python train.py --num_hidden_layers=10 --positions="rope" --init_std_down=0.0123 --learning_rate=0.00311 --decay_shape="sqrt" --z_loss=1e-05 --train_tokens=303900000 --dataset="wikipedia_en"
Each number is 200 + 40 x the weight over the matrix's rms, rounded and kept within 0 to 999. Layers, rows and columns count from 0.

# layer 6 attention query, 128x256, rms 0.0885, rows 112-127, columns 128-191
145,217,134,215,131,146,250,201,312,220,149,142,200,160,231,295,198,247,148,235,245,190,131,154,207,219,136,179,239,186,201,226,228,263,161,234,214,217,191,163,163,187,123,177,193,229,205,164,242,260,165,189,243,250,210,176,181,265,199,235,169,159,215,193
158,198,198,243,205,233,138,264,180,229,236,195,150,173,198,193,148,178,217,176,219,93,169,195,156,222,225,106,206,272,137,196,281,222,195,214,189,214,195,256,177,154,171,204,156,236,234,109,179,181,196,186,199,253,224,252,267,138,238,161,318,247,204,206
176,209,192,223,182,193,120,146,148,191,201,169,240,190,209,176,161,222,240,278,229,210,217,235,169,183,215,161,173,231,173,223,226,229,211,255,173,161,232,119,216,249,233,109,178,197,183,227,196,177,210,196,228,186,189,254,168,205,197,178,122,216,232,175
164,208,225,241,188,114,205,182,189,220,169,183,193,86,257,219,173,175,213,201,258,203,258,186,238,193,258,195,88,164,171,186,197,194,246,216,220,215,177,208,246,256,138,307,144,259,232,137,187,229,176,156,218,214,162,168,183,183,158,256,250,211,262,179
218,221,166,186,179,159,169,215,185,187,239,184,186,240,165,200,151,138,266,186,217,203,194,175,199,266,155,243,123,135,130,231,233,183,274,207,244,159,195,221,183,215,171,181,203,211,241,176,208,255,164,188,189,219,215,175,169,155,274,245,183,167,154,213
225,203,232,259,176,163,132,181,255,138,198,186,142,125,291,198,178,206,186,229,184,195,249,179,207,196,209,271,242,208,194,215,217,245,135,162,236,170,166,154,219,195,117,134,142,202,217,156,278,245,251,212,176,224,253,176,220,224,279,291,131,149,161,272
224,257,230,179,133,236,248,205,218,161,124,241,140,232,201,267,174,248,153,277,212,188,199,230,230,185,226,228,214,179,260,196,173,271,219,193,207,212,182,194,220,192,237,236,232,224,207,248,202,182,201,195,205,202,149,258,235,208,172,204,154,208,280,193
166,161,252,196,248,215,182,260,210,161,213,261,230,181,208,158,224,230,187,208,226,177,191,197,166,152,267,266,220,258,245,184,226,275,168,171,212,174,152,157,311,164,197,151,204,218,163,216,153,221,209,207,188,180,134,199,130,178,188,192,155,228,176,229
184,222,167,154,204,187,245,153,199,246,228,204,202,128,204,212,206,206,187,235,244,221,239,208,236,210,191,220,180,211,190,175,194,254,136,259,223,221,245,215,174,181,163,217,216,212,169,243,192,161,162,185,157,212,170,188,201,187,267,213,176,250,218,253
240,142,190,195,147,182,191,118,235,179,206,245,187,219,184,206,232,169,171,153,185,187,211,205,238,172,236,164,168,259,239,218,156,216,226,213,145,224,193,197,188,211,226,241,313,240,192,253,229,196,196,200,236,180,177,230,218,270,231,135,227,121,164,223
204,203,146,245,124,207,233,223,258,208,175,219,212,217,205,143,218,199,198,169,217,159,177,104,173,124,229,177,210,239,235,200,223,201,202,153,224,234,211,257,184,268,196,178,238,292,179,223,207,162,231,135,189,159,171,247,240,229,276,157,221,235,202,224
212,263,206,247,182,196,210,178,230,205,231,184,161,135,231,178,167,153,235,217,234,215,241,244,156,274,147,238,216,181,171,172,219,234,189,246,214,156,212,103,218,162,160,271,261,211,214,165,212,205,211,202,198,176,214,185,151,252,189,202,151,138,185,193
167,233,220,265,232,174,129,160,158,246,284,226,159,221,207,191,213,201,315,194,207,139,214,174,215,224,169,155,198,182,227,161,164,180,195,218,211,130,219,202,229,215,235,177,178,228,185,173,207,212,196,203,215,242,189,175,203,150,184,176,191,193,200,216
150,223,170,287,253,79,186,166,154,239,190,176,219,156,189,168,133,178,260,167,132,167,199,263,178,187,173,229,190,190,87,184,198,224,138,146,159,143,187,207,226,230,164,153,171,179,214,131,110,278,208,234,272,114,268,183,184,243,216,202,210,157,165,177
207,189,196,176,194,131,217,218,206,148,205,224,224,229,195,206,222,246,194,262,237,244,219,211,175,99,201,202,178,157,216,237,195,173,197,213,186,223,201,274,193,165,154,168,226,243,167,191,258,193,161,175,156,225,151,136,193,270,243,161,164,212,267,240
169,160,240,173,250,197,132,202,249,200,286,235,195,207,211,195,189,236,185,186,201,231,217,272,199,189,182,204,233,222,211,210,140,207,205,187,135,190,238,220,133,201,307,174,177,215,156,152,184,214,171,228,228,196,236,186,223,257,269,286,207,193,193,173
# layer 6 attention key, 128x256, rms 0.0885, rows 112-127, columns 128-191
234,69,169,279,170,182,198,175,208,182,208,166,257,139,240,147,219,241,195,223,162,186,196,117,252,272,136,235,225,202,254,213,130,261,255,238,213,164,172,231,241,157,197,225,187,149,197,84,278,202,254,140,217,184,169,204,239,284,303,244,206,272,251,211
218,248,172,260,206,184,179,149,206,233,228,144,212,270,203,203,196,177,185,208,179,231,236,173,175,267,163,125,119,169,150,113,222,207,198,270,218,183,150,271,301,201,218,270,197,171,211,151,194,172,167,156,178,186,172,209,186,218,205,244,157,185,185,143
201,147,260,178,232,239,145,200,153,167,185,182,237,204,192,169,187,209,207,232,245,182,145,179,300,108,229,176,201,179,167,251,259,172,189,208,220,271,249,168,199,196,211,210,254,179,128,178,164,217,220,169,172,216,224,280,280,121,161,295,172,215,259,219
180,211,215,199,196,241,170,218,115,224,193,128,181,240,170,241,182,200,214,298,147,201,137,212,236,207,164,188,245,200,199,210,223,179,231,204,203,198,205,212,150,234,185,158,158,214,212,207,170,242,185,158,250,321,216,213,157,284,301,193,137,174,177,257
164,192,190,172,225,215,202,250,268,186,206,272,166,216,235,202,170,172,315,163,115,180,241,150,197,164,219,247,183,159,170,190,255,201,196,225,164,188,94,248,247,217,144,244,153,177,220,161,240,142,199,221,152,297,256,200,189,242,230,258,257,210,106,200
236,243,198,187,209,182,78,147,164,199,156,206,212,297,191,121,223,220,239,274,185,212,147,172,188,246,171,270,210,229,192,142,204,113,196,207,218,174,182,114,199,136,137,241,213,227,180,123,209,176,204,210,261,165,250,201,173,238,231,266,85,241,219,168
214,192,189,164,227,169,227,218,214,230,279,218,234,142,246,164,152,204,229,190,233,215,202,208,186,267,175,223,75,203,205,209,215,187,204,274,230,218,203,196,150,228,172,204,231,200,185,249,186,208,219,152,228,162,193,104,197,157,233,245,211,122,198,195
223,248,171,214,162,158,216,213,183,132,204,188,208,251,171,117,208,280,226,201,157,246,191,177,100,244,226,205,191,202,172,140,158,125,185,285,263,211,256,217,167,246,230,149,189,184,180,210,163,205,178,178,235,212,162,163,199,136,351,154,219,142,193,230
216,202,164,168,157,202,173,251,131,205,212,202,194,232,187,223,196,104,279,134,166,188,198,125,163,158,216,202,215,170,227,173,227,147,234,182,211,167,218,226,238,265,217,170,157,194,205,238,211,264,103,251,193,209,163,232,118,222,187,233,168,135,151,129
184,148,263,258,150,232,270,275,212,173,133,208,185,171,131,149,188,191,221,202,254,222,168,200,146,182,176,191,253,176,230,196,162,242,172,123,155,160,153,161,275,181,214,317,193,171,215,253,168,246,188,239,219,197,179,156,212,88,160,208,194,249,196,168
124,218,260,198,260,233,303,224,339,112,267,220,174,248,182,189,290,213,186,248,207,239,303,182,186,215,256,154,175,187,210,186,158,212,164,235,149,129,232,229,205,183,228,228,200,170,227,242,214,182,196,236,221,203,253,179,197,242,172,218,217,154,217,173
204,173,257,249,274,241,245,194,249,228,224,232,188,194,138,195,187,256,191,208,249,218,259,211,186,159,195,217,111,234,228,174,162,228,232,237,210,217,200,222,269,244,264,203,263,155,297,264,277,117,231,216,227,180,218,229,226,198,197,264,190,180,202,172
129,219,182,204,273,196,257,221,263,215,204,187,172,265,176,173,197,202,259,116,189,185,169,199,234,231,169,161,196,239,194,181,225,221,250,220,263,179,239,126,203,116,239,166,170,184,239,201,197,224,228,140,205,178,213,287,200,240,162,197,202,167,145,226
224,202,145,228,299,193,192,155,171,269,186,163,169,189,227,159,255,171,222,136,180,202,202,235,184,218,160,184,266,220,74,161,193,224,177,299,203,210,196,178,164,165,151,201,158,223,275,97,253,163,227,219,184,236,206,179,207,218,202,203,250,184,119,105
189,266,186,173,97,213,214,206,242,160,136,211,219,127,149,142,255,163,276,217,225,146,253,174,226,247,218,226,188,182,230,231,264,212,169,180,234,249,185,202,202,224,227,169,226,242,208,218,171,216,203,177,244,154,132,202,265,206,186,198,170,182,93,167
158,200,178,155,301,212,259,216,143,182,251,229,177,156,268,220,196,177,179,216,164,230,191,174,231,210,221,219,220,175,176,201,192,212,229,187,213,202,130,185,199,162,215,277,211,135,235,182,202,139,229,162,213,198,152,244,220,201,167,198,228,238,252,248
# layer 6 attention value, 128x256, rms 0.101, rows 64-102, columns 128-191
134,29,193,193,203,216,191,164,237,257,209,220,195,173,201,158,181,134,141,194,229,154,233,188,208,232,208,217,220,170,188,242,178,202,259,121,241,185,214,186,250,198,225,255,187,79,172,199,196,221,237,206,207,235,227,215,277,182,166,235,222,250,113,159
211,254,177,230,157,185,172,163,215,160,214,134,161,189,279,239,221,212,177,180,209,209,183,183,210,177,175,208,214,213,234,172,190,147,259,183,236,211,176,168,200,241,242,207,167,157,218,196,253,218,198,175,151,159,198,249,162,224,207,225,125,201,275,192
268,152,184,196,247,143,234,208,231,171,207,182,187,215,232,158,184,229,224,240,172,217,208,192,196,196,187,199,117,178,216,222,219,183,260,193,208,195,245,139,207,254,239,148,280,245,162,197,219,158,191,113,220,194,145,200,176,188,159,175,193,230,242,249
243,182,176,224,144,223,293,155,276,186,189,156,138,180,119,147,196,206,228,136,120,191,215,184,137,159,169,192,204,188,193,256,199,214,147,278,190,263,196,141,237,164,159,186,193,164,189,240,220,191,127,149,196,129,156,217,193,269,188,239,242,163,197,225
122,207,213,183,167,174,207,189,212,95,219,199,259,191,194,179,288,215,178,195,241,215,172,165,169,201,191,197,275,217,206,196,151,189,274,169,189,174,165,192,226,132,153,235,132,219,225,152,193,184,163,223,216,203,215,225,176,248,195,219,196,210,243,258
174,194,171,274,214,222,255,212,279,146,170,166,146,225,147,143,180,234,179,185,196,219,164,125,123,173,128,212,222,234,214,142,203,196,216,229,213,183,222,201,191,153,253,117,199,188,148,221,159,207,312,178,238,206,203,210,248,186,180,173,227,178,205,194
168,129,223,237,187,190,243,242,280,260,204,180,164,229,167,121,207,177,216,178,186,197,182,159,266,249,218,218,222,191,164,148,229,183,268,186,174,201,241,190,258,192,240,210,294,213,195,182,186,243,230,202,198,183,159,206,221,199,198,209,221,191,215,182
232,196,218,182,165,234,223,194,215,181,144,142,197,178,192,193,173,181,187,224,173,215,175,237,173,154,194,212,185,178,207,196,170,231,259,314,230,197,184,220,175,203,219,164,183,204,188,183,239,127,113,216,169,218,219,121,140,198,198,251,247,209,198,226
195,201,187,278,255,198,154,170,247,225,179,162,215,146,176,185,284,210,172,204,218,122,230,117,222,186,261,208,197,199,191,197,263,173,218,200,141,185,225,194,210,143,171,250,246,144,206,241,99,265,162,186,138,227,257,192,176,138,181,153,147,251,116,253
219,187,241,202,236,255,149,212,285,222,314,230,120,190,176,160,233,188,186,173,232,231,220,185,192,265,203,165,268,237,196,185,251,130,253,323,161,186,188,182,231,172,194,227,183,208,184,136,239,196,118,206,138,147,165,171,118,185,112,257,128,174,227,138
160,152,178,218,208,170,228,224,141,210,191,197,250,201,163,198,214,189,238,204,145,149,150,185,200,168,207,219,198,213,154,212,167,237,200,224,154,126,231,193,124,232,214,255,208,195,228,206,214,228,232,175,233,154,235,183,205,232,177,224,135,189,173,220
207,281,227,210,273,288,243,188,178,250,178,143,270,231,209,197,205,289,209,213,264,182,197,224,252,129,225,218,162,177,175,225,227,257,152,150,188,189,15,189,88,273,208,197,210,244,159,186,266,188,136,158,211,103,235,103,241,146,278,120,185,220,175,240
150,146,200,247,218,179,194,250,169,235,267,203,224,210,173,265,259,154,197,132,114,266,263,206,248,224,218,178,314,124,161,283,271,152,156,157,192,225,220,183,185,230,215,229,222,192,122,186,269,199,213,257,220,248,186,197,190,202,212,217,233,187,209,215
265,177,154,267,173,223,264,155,207,183,189,253,209,194,220,62,174,209,258,159,146,151,193,211,232,220,169,212,174,191,219,249,278,287,155,205,196,108,291,159,197,187,156,246,242,78,191,206,227,193,259,181,162,233,213,157,205,207,225,212,182,198,258,249
206,206,152,222,239,212,221,197,121,220,230,246,243,277,186,184,147,209,169,161,180,196,169,182,242,193,161,148,247,181,195,183,203,249,213,197,298,218,201,147,245,193,221,240,158,204,158,222,188,260,134,299,97,158,218,217,169,217,225,185,145,261,135,148
199,72,189,183,188,92,182,148,202,195,207,166,249,230,199,114,163,145,247,210,218,190,119,169,236,219,209,203,166,116,167,259,150,197,190,179,189,223,233,212,311,175,246,217,231,175,159,170,197,177,255,111,218,224,192,249,162,233,208,183,184,176,220,272
207,212,185,205,171,181,249,165,171,205,212,193,210,202,181,195,167,220,219,155,143,202,124,204,189,148,149,149,152,218,177,231,155,292,242,187,218,211,246,236,178,196,183,152,197,165,206,212,109,230,187,127,197,219,213,204,208,199,198,154,182,204,249,220
208,185,117,212,175,155,221,242,192,194,212,192,224,180,181,283,231,174,180,180,127,232,125,136,204,228,150,201,201,201,241,175,173,159,225,263,248,225,258,199,202,194,193,159,139,261,197,250,189,213,192,226,217,302,175,257,177,161,127,215,280,139,165,202
232,254,179,232,186,113,193,260,136,273,167,176,187,212,265,204,127,170,136,171,225,236,156,201,272,158,202,185,166,235,215,212,208,216,289,228,185,237,193,219,226,196,218,249,212,179,204,251,224,311,130,199,175,213,160,223,187,221,253,148,237,277,195,181
76,150,237,205,183,173,160,240,202,191,176,156,179,176,209,172,209,271,210,280,172,203,218,167,255,143,237,206,165,186,194,227,186,240,185,184,222,148,222,202,177,232,209,197,209,128,107,189,268,157,157,171,153,180,233,219,141,209,192,245,202,147,147,253
222,192,177,163,243,199,166,221,173,195,199,148,227,210,197,161,244,209,229,193,209,100,160,194,215,166,130,169,154,131,154,158,212,275,140,239,182,231,209,219,156,164,165,195,217,249,250,208,227,213,219,183,182,216,236,171,221,241,151,183,162,252,199,225
202,139,222,184,227,222,229,206,205,157,205,202,257,226,157,198,157,186,217,211,239,169,198,164,155,180,189,196,162,207,267,238,186,239,238,196,194,148,208,224,220,153,182,264,229,199,141,196,231,177,270,216,243,227,189,265,258,227,211,203,176,180,222,243
177,205,209,238,162,187,194,156,184,232,212,199,182,216,257,173,232,367,241,176,272,229,257,182,228,249,169,208,210,197,206,227,184,193,307,166,174,208,221,262,272,227,258,202,204,163,276,171,223,218,152,217,169,196,168,211,167,254,179,183,158,136,252,175
238,215,222,180,225,147,119,275,189,225,179,154,149,206,272,180,129,171,152,200,212,198,186,226,224,194,235,202,141,250,216,217,248,160,195,203,294,152,226,245,242,185,243,175,228,145,217,195,227,145,177,147,179,177,204,248,205,198,195,209,167,222,267,142
166,151,256,189,227,173,77,222,180,173,235,224,209,187,169,160,242,192,195,217,211,264,242,186,190,144,168,179,262,242,198,197,240,258,181,176,262,160,244,201,179,125,247,161,164,213,117,245,240,138,185,282,231,309,228,186,174,186,158,198,138,211,221,211
172,241,186,224,285,133,188,172,159,153,210,259,260,192,191,145,207,217,182,253,173,233,228,139,211,227,147,166,227,211,173,205,157,216,251,191,262,264,203,218,146,198,204,166,169,218,182,201,166,267,233,214,238,158,188,186,196,250,143,216,149,161,181,179
110,218,202,254,213,207,166,226,160,233,251,251,142,221,159,180,213,208,243,216,170,177,246,185,234,285,243,207,211,226,152,141,159,208,145,235,147,223,183,197,151,218,186,232,218,178,217,221,169,201,252,238,189,112,119,187,233,189,136,194,259,152,209,202
198,212,288,192,193,229,257,122,187,133,224,136,206,183,258,291,236,242,202,137,164,181,169,170,168,218,179,192,264,187,166,187,151,210,179,243,209,213,159,258,262,268,235,180,131,146,209,158,202,202,233,162,182,185,187,209,243,244,269,147,201,240,214,161
197,168,206,236,197,178,191,227,187,145,168,210,206,168,167,149,276,166,231,208,236,215,268,241,264,264,226,184,189,253,227,207,186,148,180,184,113,149,195,203,229,179,258,217,194,227,187,259,138,283,227,136,198,188,163,191,263,249,220,170,171,194,153,225
176,246,206,230,193,269,141,163,283,121,216,209,90,164,245,267,229,137,255,189,195,250,204,153,200,243,142,171,248,182,202,216,186,166,160,251,244,197,227,217,221,260,181,262,242,142,204,126,166,295,231,192,163,202,252,180,152,75,150,226,146,294,171,190
250,173,201,159,265,200,158,254,245,166,130,220,186,219,182,236,177,197,274,237,256,233,173,171,200,163,204,197,166,229,213,243,169,163,204,199,229,189,196,250,228,137,188,222,218,170,212,183,206,199,245,257,211,212,206,204,202,174,214,163,229,186,208,226
240,145,206,160,196,189,226,147,161,278,148,108,267,195,266,237,207,172,175,191,162,185,210,148,165,186,180,194,236,176,181,209,204,200,144,231,204,209,213,130,174,194,209,188,154,243,174,251,250,219,160,178,210,294,231,258,262,189,202,127,287,111,197,233
172,191,223,111,269,143,275,252,225,201,140,180,182,161,180,166,141,213,161,161,209,197,188,239,241,172,235,252,196,183,239,167,233,219,163,177,222,172,173,247,235,194,178,251,223,239,231,219,176,197,222,132,247,258,339,166,296,213,160,181,218,197,228,215
215,132,203,199,136,218,171,198,219,187,148,162,242,218,183,286,155,192,198,195,139,180,182,171,134,195,201,197,219,230,216,195,212,206,241,243,146,244,221,214,207,199,196,197,245,225,262,218,165,209,222,233,215,238,183,191,220,133,205,124,177,170,208,220
193,196,272,201,232,233,245,176,196,222,175,116,144,137,195,145,102,217,235,161,209,196,231,165,189,194,262,229,225,182,202,155,142,147,170,230,122,190,159,232,288,148,197,249,193,253,210,184,179,198,152,210,163,268,294,273,197,176,234,234,202,200,147,236
223,178,217,231,191,180,284,178,224,207,225,141,203,224,243,208,165,256,208,169,256,234,127,171,238,175,225,179,223,119,145,193,169,229,259,248,209,208,122,217,210,171,241,203,211,245,169,122,137,160,129,197,254,199,263,210,242,227,151,157,171,179,174,245
196,153,192,220,239,208,241,139,237,267,204,116,237,238,199,192,171,175,239,246,184,255,193,130,208,187,262,187,235,150,149,151,200,176,218,177,178,258,230,137,269,177,196,230,176,147,111,176,168,164,246,215,162,163,219,162,171,185,253,183,150,226,190,262
153,190,127,209,245,210,143,222,188,224,178,228,141,264,201,206,231,238,210,262,188,166,199,205,261,262,237,188,257,263,157,148,239,219,151,211,191,219,200,197,213,206,221,167,259,225,117,161,214,166,267,254,204,227,233,109,108,238,227,256,211,191,266,249
285,150,231,240,174,272,228,174,217,164,223,236,185,243,260,173,234,189,187,116,221,223,230,186,213,170,205,196,182,234,218,239,132,120,162,240,214,210,204,195,181,229,143,258,188,191,216,217,182,174,157,129,206,183,181,212,213,178,186,215,240,136,219,210
# layer 6 attention output (transposed), 128x256, rms 0.088, rows 64-101, columns 128-191
225,83,187,140,184,131,274,221,169,226,138,173,277,125,193,236,232,177,217,195,244,159,202,149,187,228,211,211,162,235,186,127,167,308,117,218,210,235,219,194,214,236,228,161,223,179,254,184,158,196,217,199,114,184,153,211,224,259,223,167,231,165,157,169
259,280,178,233,222,144,182,106,201,161,198,158,254,207,277,213,178,192,191,277,199,170,156,230,230,156,166,199,261,191,194,201,165,211,233,216,202,189,184,196,224,271,158,193,195,169,209,260,263,199,202,173,170,135,239,173,180,224,174,103,222,167,234,198
284,231,240,211,236,193,246,158,252,220,261,195,164,184,261,203,177,266,287,193,190,244,162,243,237,219,236,198,140,173,229,214,142,150,183,195,157,208,226,181,245,226,213,156,223,190,211,258,197,238,204,189,251,201,246,163,206,85,159,156,251,223,175,233
222,175,268,178,153,208,213,94,228,135,209,197,154,180,175,111,157,242,157,212,204,201,160,207,128,187,244,189,193,144,185,248,140,171,189,196,184,239,244,230,260,273,195,192,177,167,191,208,222,293,132,188,203,197,225,235,167,209,187,136,259,182,203,199
152,275,208,236,157,218,168,173,151,218,232,249,284,191,199,172,223,189,212,180,181,201,248,211,186,206,236,224,239,188,133,229,221,200,274,190,180,127,149,303,189,179,220,279,207,234,196,189,204,203,141,252,211,188,187,162,209,192,167,230,152,200,170,183
213,235,131,271,179,200,184,250,265,118,161,190,163,146,177,184,181,266,171,256,184,196,181,183,175,238,147,212,217,222,189,133,166,169,243,252,247,248,266,211,198,145,239,151,219,192,169,156,210,109,173,193,176,192,266,205,194,182,207,192,200,201,205,188
143,102,250,206,190,155,166,208,237,216,205,167,218,113,174,193,196,163,223,207,185,221,150,160,250,202,227,236,219,250,142,142,171,195,240,256,170,204,209,230,218,129,240,234,195,245,191,219,173,181,165,249,188,216,113,218,181,206,208,161,166,200,199,195
195,159,179,164,210,241,190,217,215,212,199,163,144,210,179,196,166,219,266,231,188,212,183,188,125,225,204,187,202,168,214,252,179,167,248,134,166,231,213,198,233,171,242,160,196,222,249,210,205,161,166,244,136,199,173,222,131,213,205,244,208,149,186,229
222,202,231,255,227,217,213,141,171,239,162,203,177,293,122,197,207,265,140,150,205,215,250,161,114,120,226,186,216,214,258,153,210,200,236,180,130,158,118,231,205,177,215,225,231,232,170,272,166,175,227,177,160,162,264,195,151,199,201,211,203,240,172,202
186,126,223,159,195,179,148,228,224,115,188,186,131,163,224,190,176,207,145,242,217,190,183,241,215,218,185,204,148,188,266,202,253,186,198,223,220,211,199,199,320,198,239,180,209,201,254,240,275,248,216,133,155,193,270,267,174,266,201,216,158,248,178,209
255,144,187,169,145,125,205,209,165,190,252,238,256,196,181,261,253,154,239,175,207,146,221,241,178,176,233,238,222,207,185,166,284,206,221,203,175,220,135,163,129,190,226,341,178,172,170,174,61,171,217,205,193,270,123,206,157,257,203,141,134,201,157,209
192,169,231,191,236,214,209,241,194,155,232,130,238,235,212,226,159,220,160,257,274,171,185,203,178,192,244,192,170,214,211,205,217,177,166,239,193,257,68,168,178,236,116,199,167,176,197,211,257,215,153,192,233,136,226,181,177,255,240,207,171,240,216,223
177,203,287,257,228,198,127,254,172,286,226,202,208,183,143,225,205,178,232,212,180,202,235,205,175,235,183,171,243,191,131,292,275,165,236,283,169,237,151,180,211,202,264,139,156,122,228,205,238,222,145,237,263,142,176,260,146,200,231,182,272,185,130,218
180,280,267,166,150,205,190,134,185,186,204,235,184,201,157,126,187,202,204,174,209,144,170,182,160,134,142,236,195,186,198,194,279,223,229,174,156,173,196,264,223,152,100,182,229,153,121,195,261,179,223,177,184,182,194,162,191,226,217,181,219,243,190,262
232,112,182,245,245,190,130,195,213,196,185,212,233,199,214,272,200,175,191,201,191,199,203,205,225,155,189,225,179,123,222,315,228,156,164,174,209,197,178,184,216,220,244,251,211,230,212,249,190,180,196,127,184,221,208,186,111,230,278,249,242,228,161,150
185,248,257,221,215,172,276,193,225,204,221,177,196,481,163,207,208,235,191,238,217,208,221,172,146,198,194,178,219,168,173,185,181,227,143,0,194,209,214,212,199,202,237,212,264,268,224,194,199,216,167,215,0,210,210,198,229,235,201,186,188,193,192,170
257,260,161,274,167,221,204,193,134,210,230,129,155,132,224,187,144,254,180,247,188,244,122,197,201,196,162,181,141,184,195,221,223,197,271,351,256,161,203,229,192,145,146,168,243,226,234,129,234,265,154,264,319,235,245,189,227,210,169,148,209,209,234,248
165,201,200,208,173,153,225,206,248,218,253,162,171,98,179,220,162,200,179,156,205,178,197,194,256,212,148,195,217,186,167,201,171,302,193,311,198,200,217,177,243,240,180,251,105,233,195,114,225,240,222,161,241,201,156,264,209,236,139,171,163,174,218,143
171,260,178,200,190,93,209,236,199,178,146,193,221,155,177,194,219,159,182,268,153,287,155,222,294,131,168,192,247,171,249,241,228,254,184,148,149,189,198,230,242,200,173,212,282,189,192,170,204,197,165,178,149,211,193,267,197,234,261,234,226,219,251,184
167,118,196,187,233,149,240,250,114,360,220,201,133,157,222,210,162,172,260,213,177,164,261,138,232,164,176,171,204,147,177,267,143,176,198,288,215,199,208,241,146,159,193,163,234,245,233,243,182,185,195,272,173,209,137,216,193,205,198,227,238,189,139,195
216,148,193,197,129,207,156,202,270,223,262,148,249,173,161,208,186,189,170,222,200,260,232,180,230,162,145,223,158,138,126,188,179,168,176,197,228,175,215,203,151,124,148,234,226,186,247,258,133,145,143,83,188,190,107,112,120,265,224,158,210,158,181,114
208,21,183,167,165,187,192,183,215,227,174,225,170,152,191,236,222,265,193,283,197,172,199,157,188,105,242,197,156,318,213,175,211,148,129,217,232,212,252,200,151,126,197,181,279,214,186,179,191,204,202,220,149,165,245,188,218,259,196,175,217,274,219,257
194,165,173,211,249,211,182,129,211,239,220,193,268,202,235,254,188,279,178,218,214,206,190,216,240,195,186,195,198,179,235,155,168,182,221,198,170,162,277,193,233,203,215,111,249,211,252,217,183,144,185,215,285,232,172,176,253,168,241,161,194,123,209,225
279,247,238,200,217,164,175,270,206,222,159,159,183,195,257,175,105,156,189,188,221,236,204,219,206,216,221,166,165,219,197,179,248,201,181,125,209,228,157,171,234,228,238,207,156,144,220,204,224,211,280,119,139,252,193,196,252,167,178,204,229,173,212,194
232,178,233,167,217,213,144,252,242,154,208,207,194,202,186,211,227,214,228,271,230,179,221,167,244,172,139,174,232,138,190,260,258,241,189,202,235,203,225,114,235,139,235,191,222,228,197,190,200,194,184,209,170,259,183,243,155,273,206,180,115,241,194,118
255,180,195,220,229,151,170,180,176,156,187,254,189,235,178,189,244,221,158,197,264,220,198,183,206,260,246,206,174,264,180,209,219,260,189,196,289,218,204,111,181,244,256,192,273,234,240,235,271,231,227,283,198,174,182,244,255,225,185,228,226,107,190,186
238,231,204,207,301,197,212,223,127,260,256,191,199,224,129,229,174,165,236,114,219,235,224,195,240,191,143,264,267,143,174,127,178,173,225,184,188,144,232,268,94,197,202,170,145,215,231,240,127,284,302,176,177,160,167,205,215,211,174,211,136,181,174,208
285,230,224,190,159,147,212,134,141,166,215,141,210,259,218,240,173,183,217,184,158,255,189,134,217,248,106,240,282,243,185,210,218,195,142,149,205,206,129,190,260,199,219,251,201,188,246,244,219,191,138,169,149,206,167,231,197,203,293,263,187,236,206,199
146,241,176,212,190,165,161,216,220,179,285,165,186,148,158,146,125,268,230,124,190,232,280,304,185,203,272,209,244,154,248,185,180,200,161,276,170,143,217,182,200,242,177,175,145,190,167,172,191,153,173,229,186,187,199,257,214,201,192,229,193,125,139,91
192,264,243,221,218,215,138,208,213,165,218,264,256,290,251,277,162,179,236,213,243,221,324,120,184,298,153,143,215,193,158,158,166,123,173,129,173,174,173,219,181,219,182,219,235,184,217,232,194,196,234,196,206,202,220,85,222,118,191,205,294,235,165,243
218,272,214,220,172,216,158,236,182,157,173,178,228,153,196,330,81,237,183,210,226,223,187,219,142,220,260,222,187,230,268,252,241,143,208,275,150,175,179,254,194,168,226,225,203,236,185,171,129,223,247,309,267,250,246,232,258,182,182,170,131,217,164,221
155,118,179,209,243,185,120,214,138,189,148,160,242,163,182,227,160,255,151,252,185,194,185,179,209,185,132,211,228,189,196,207,197,194,157,235,200,229,135,227,222,163,216,194,134,236,162,267,124,223,218,108,246,262,206,196,239,189,182,201,286,164,256,216
150,185,163,210,316,161,240,233,228,169,152,205,199,160,146,220,115,208,167,102,201,192,213,218,164,112,265,200,181,144,244,154,236,191,192,241,182,167,206,283,255,183,187,206,197,251,252,184,176,188,211,171,237,210,251,111,300,183,191,152,183,190,223,211
178,92,213,192,237,171,182,173,215,206,216,237,252,217,209,267,121,202,171,183,147,99,152,202,253,192,188,198,153,213,202,201,195,250,285,215,189,262,289,256,210,264,196,171,211,163,243,243,197,194,200,284,194,133,175,211,287,170,261,159,216,160,201,188
202,317,210,179,256,280,194,122,160,198,132,241,188,182,222,160,154,226,253,175,251,222,214,156,158,163,230,204,156,178,189,218,256,159,146,255,146,198,127,182,278,187,185,184,208,242,210,193,90,170,186,212,206,207,214,289,170,192,160,196,179,186,211,248
109,171,163,255,189,285,204,206,289,235,162,165,211,224,220,218,181,278,197,180,190,226,158,203,194,167,198,198,193,162,135,175,161,149,227,147,248,194,181,213,297,160,170,214,217,243,196,186,208,162,133,196,247,230,186,177,179,252,210,250,177,213,221,273
221,234,205,165,238,231,184,130,242,169,211,180,263,126,181,237,185,201,221,237,159,252,260,179,205,211,193,205,208,201,215,156,178,201,273,215,215,199,166,163,230,182,203,230,83,153,203,233,237,193,225,216,186,109,192,225,205,206,269,201,235,211,167,175
274,178,293,219,223,189,208,102,138,319,210,232,200,211,279,158,213,241,257,196,230,163,177,216,242,214,222,168,151,248,138,192,156,241,211,164,130,225,264,183,204,178,257,241,198,264,207,185,223,210,298,228,198,82,166,196,195,158,213,176,146,288,176,206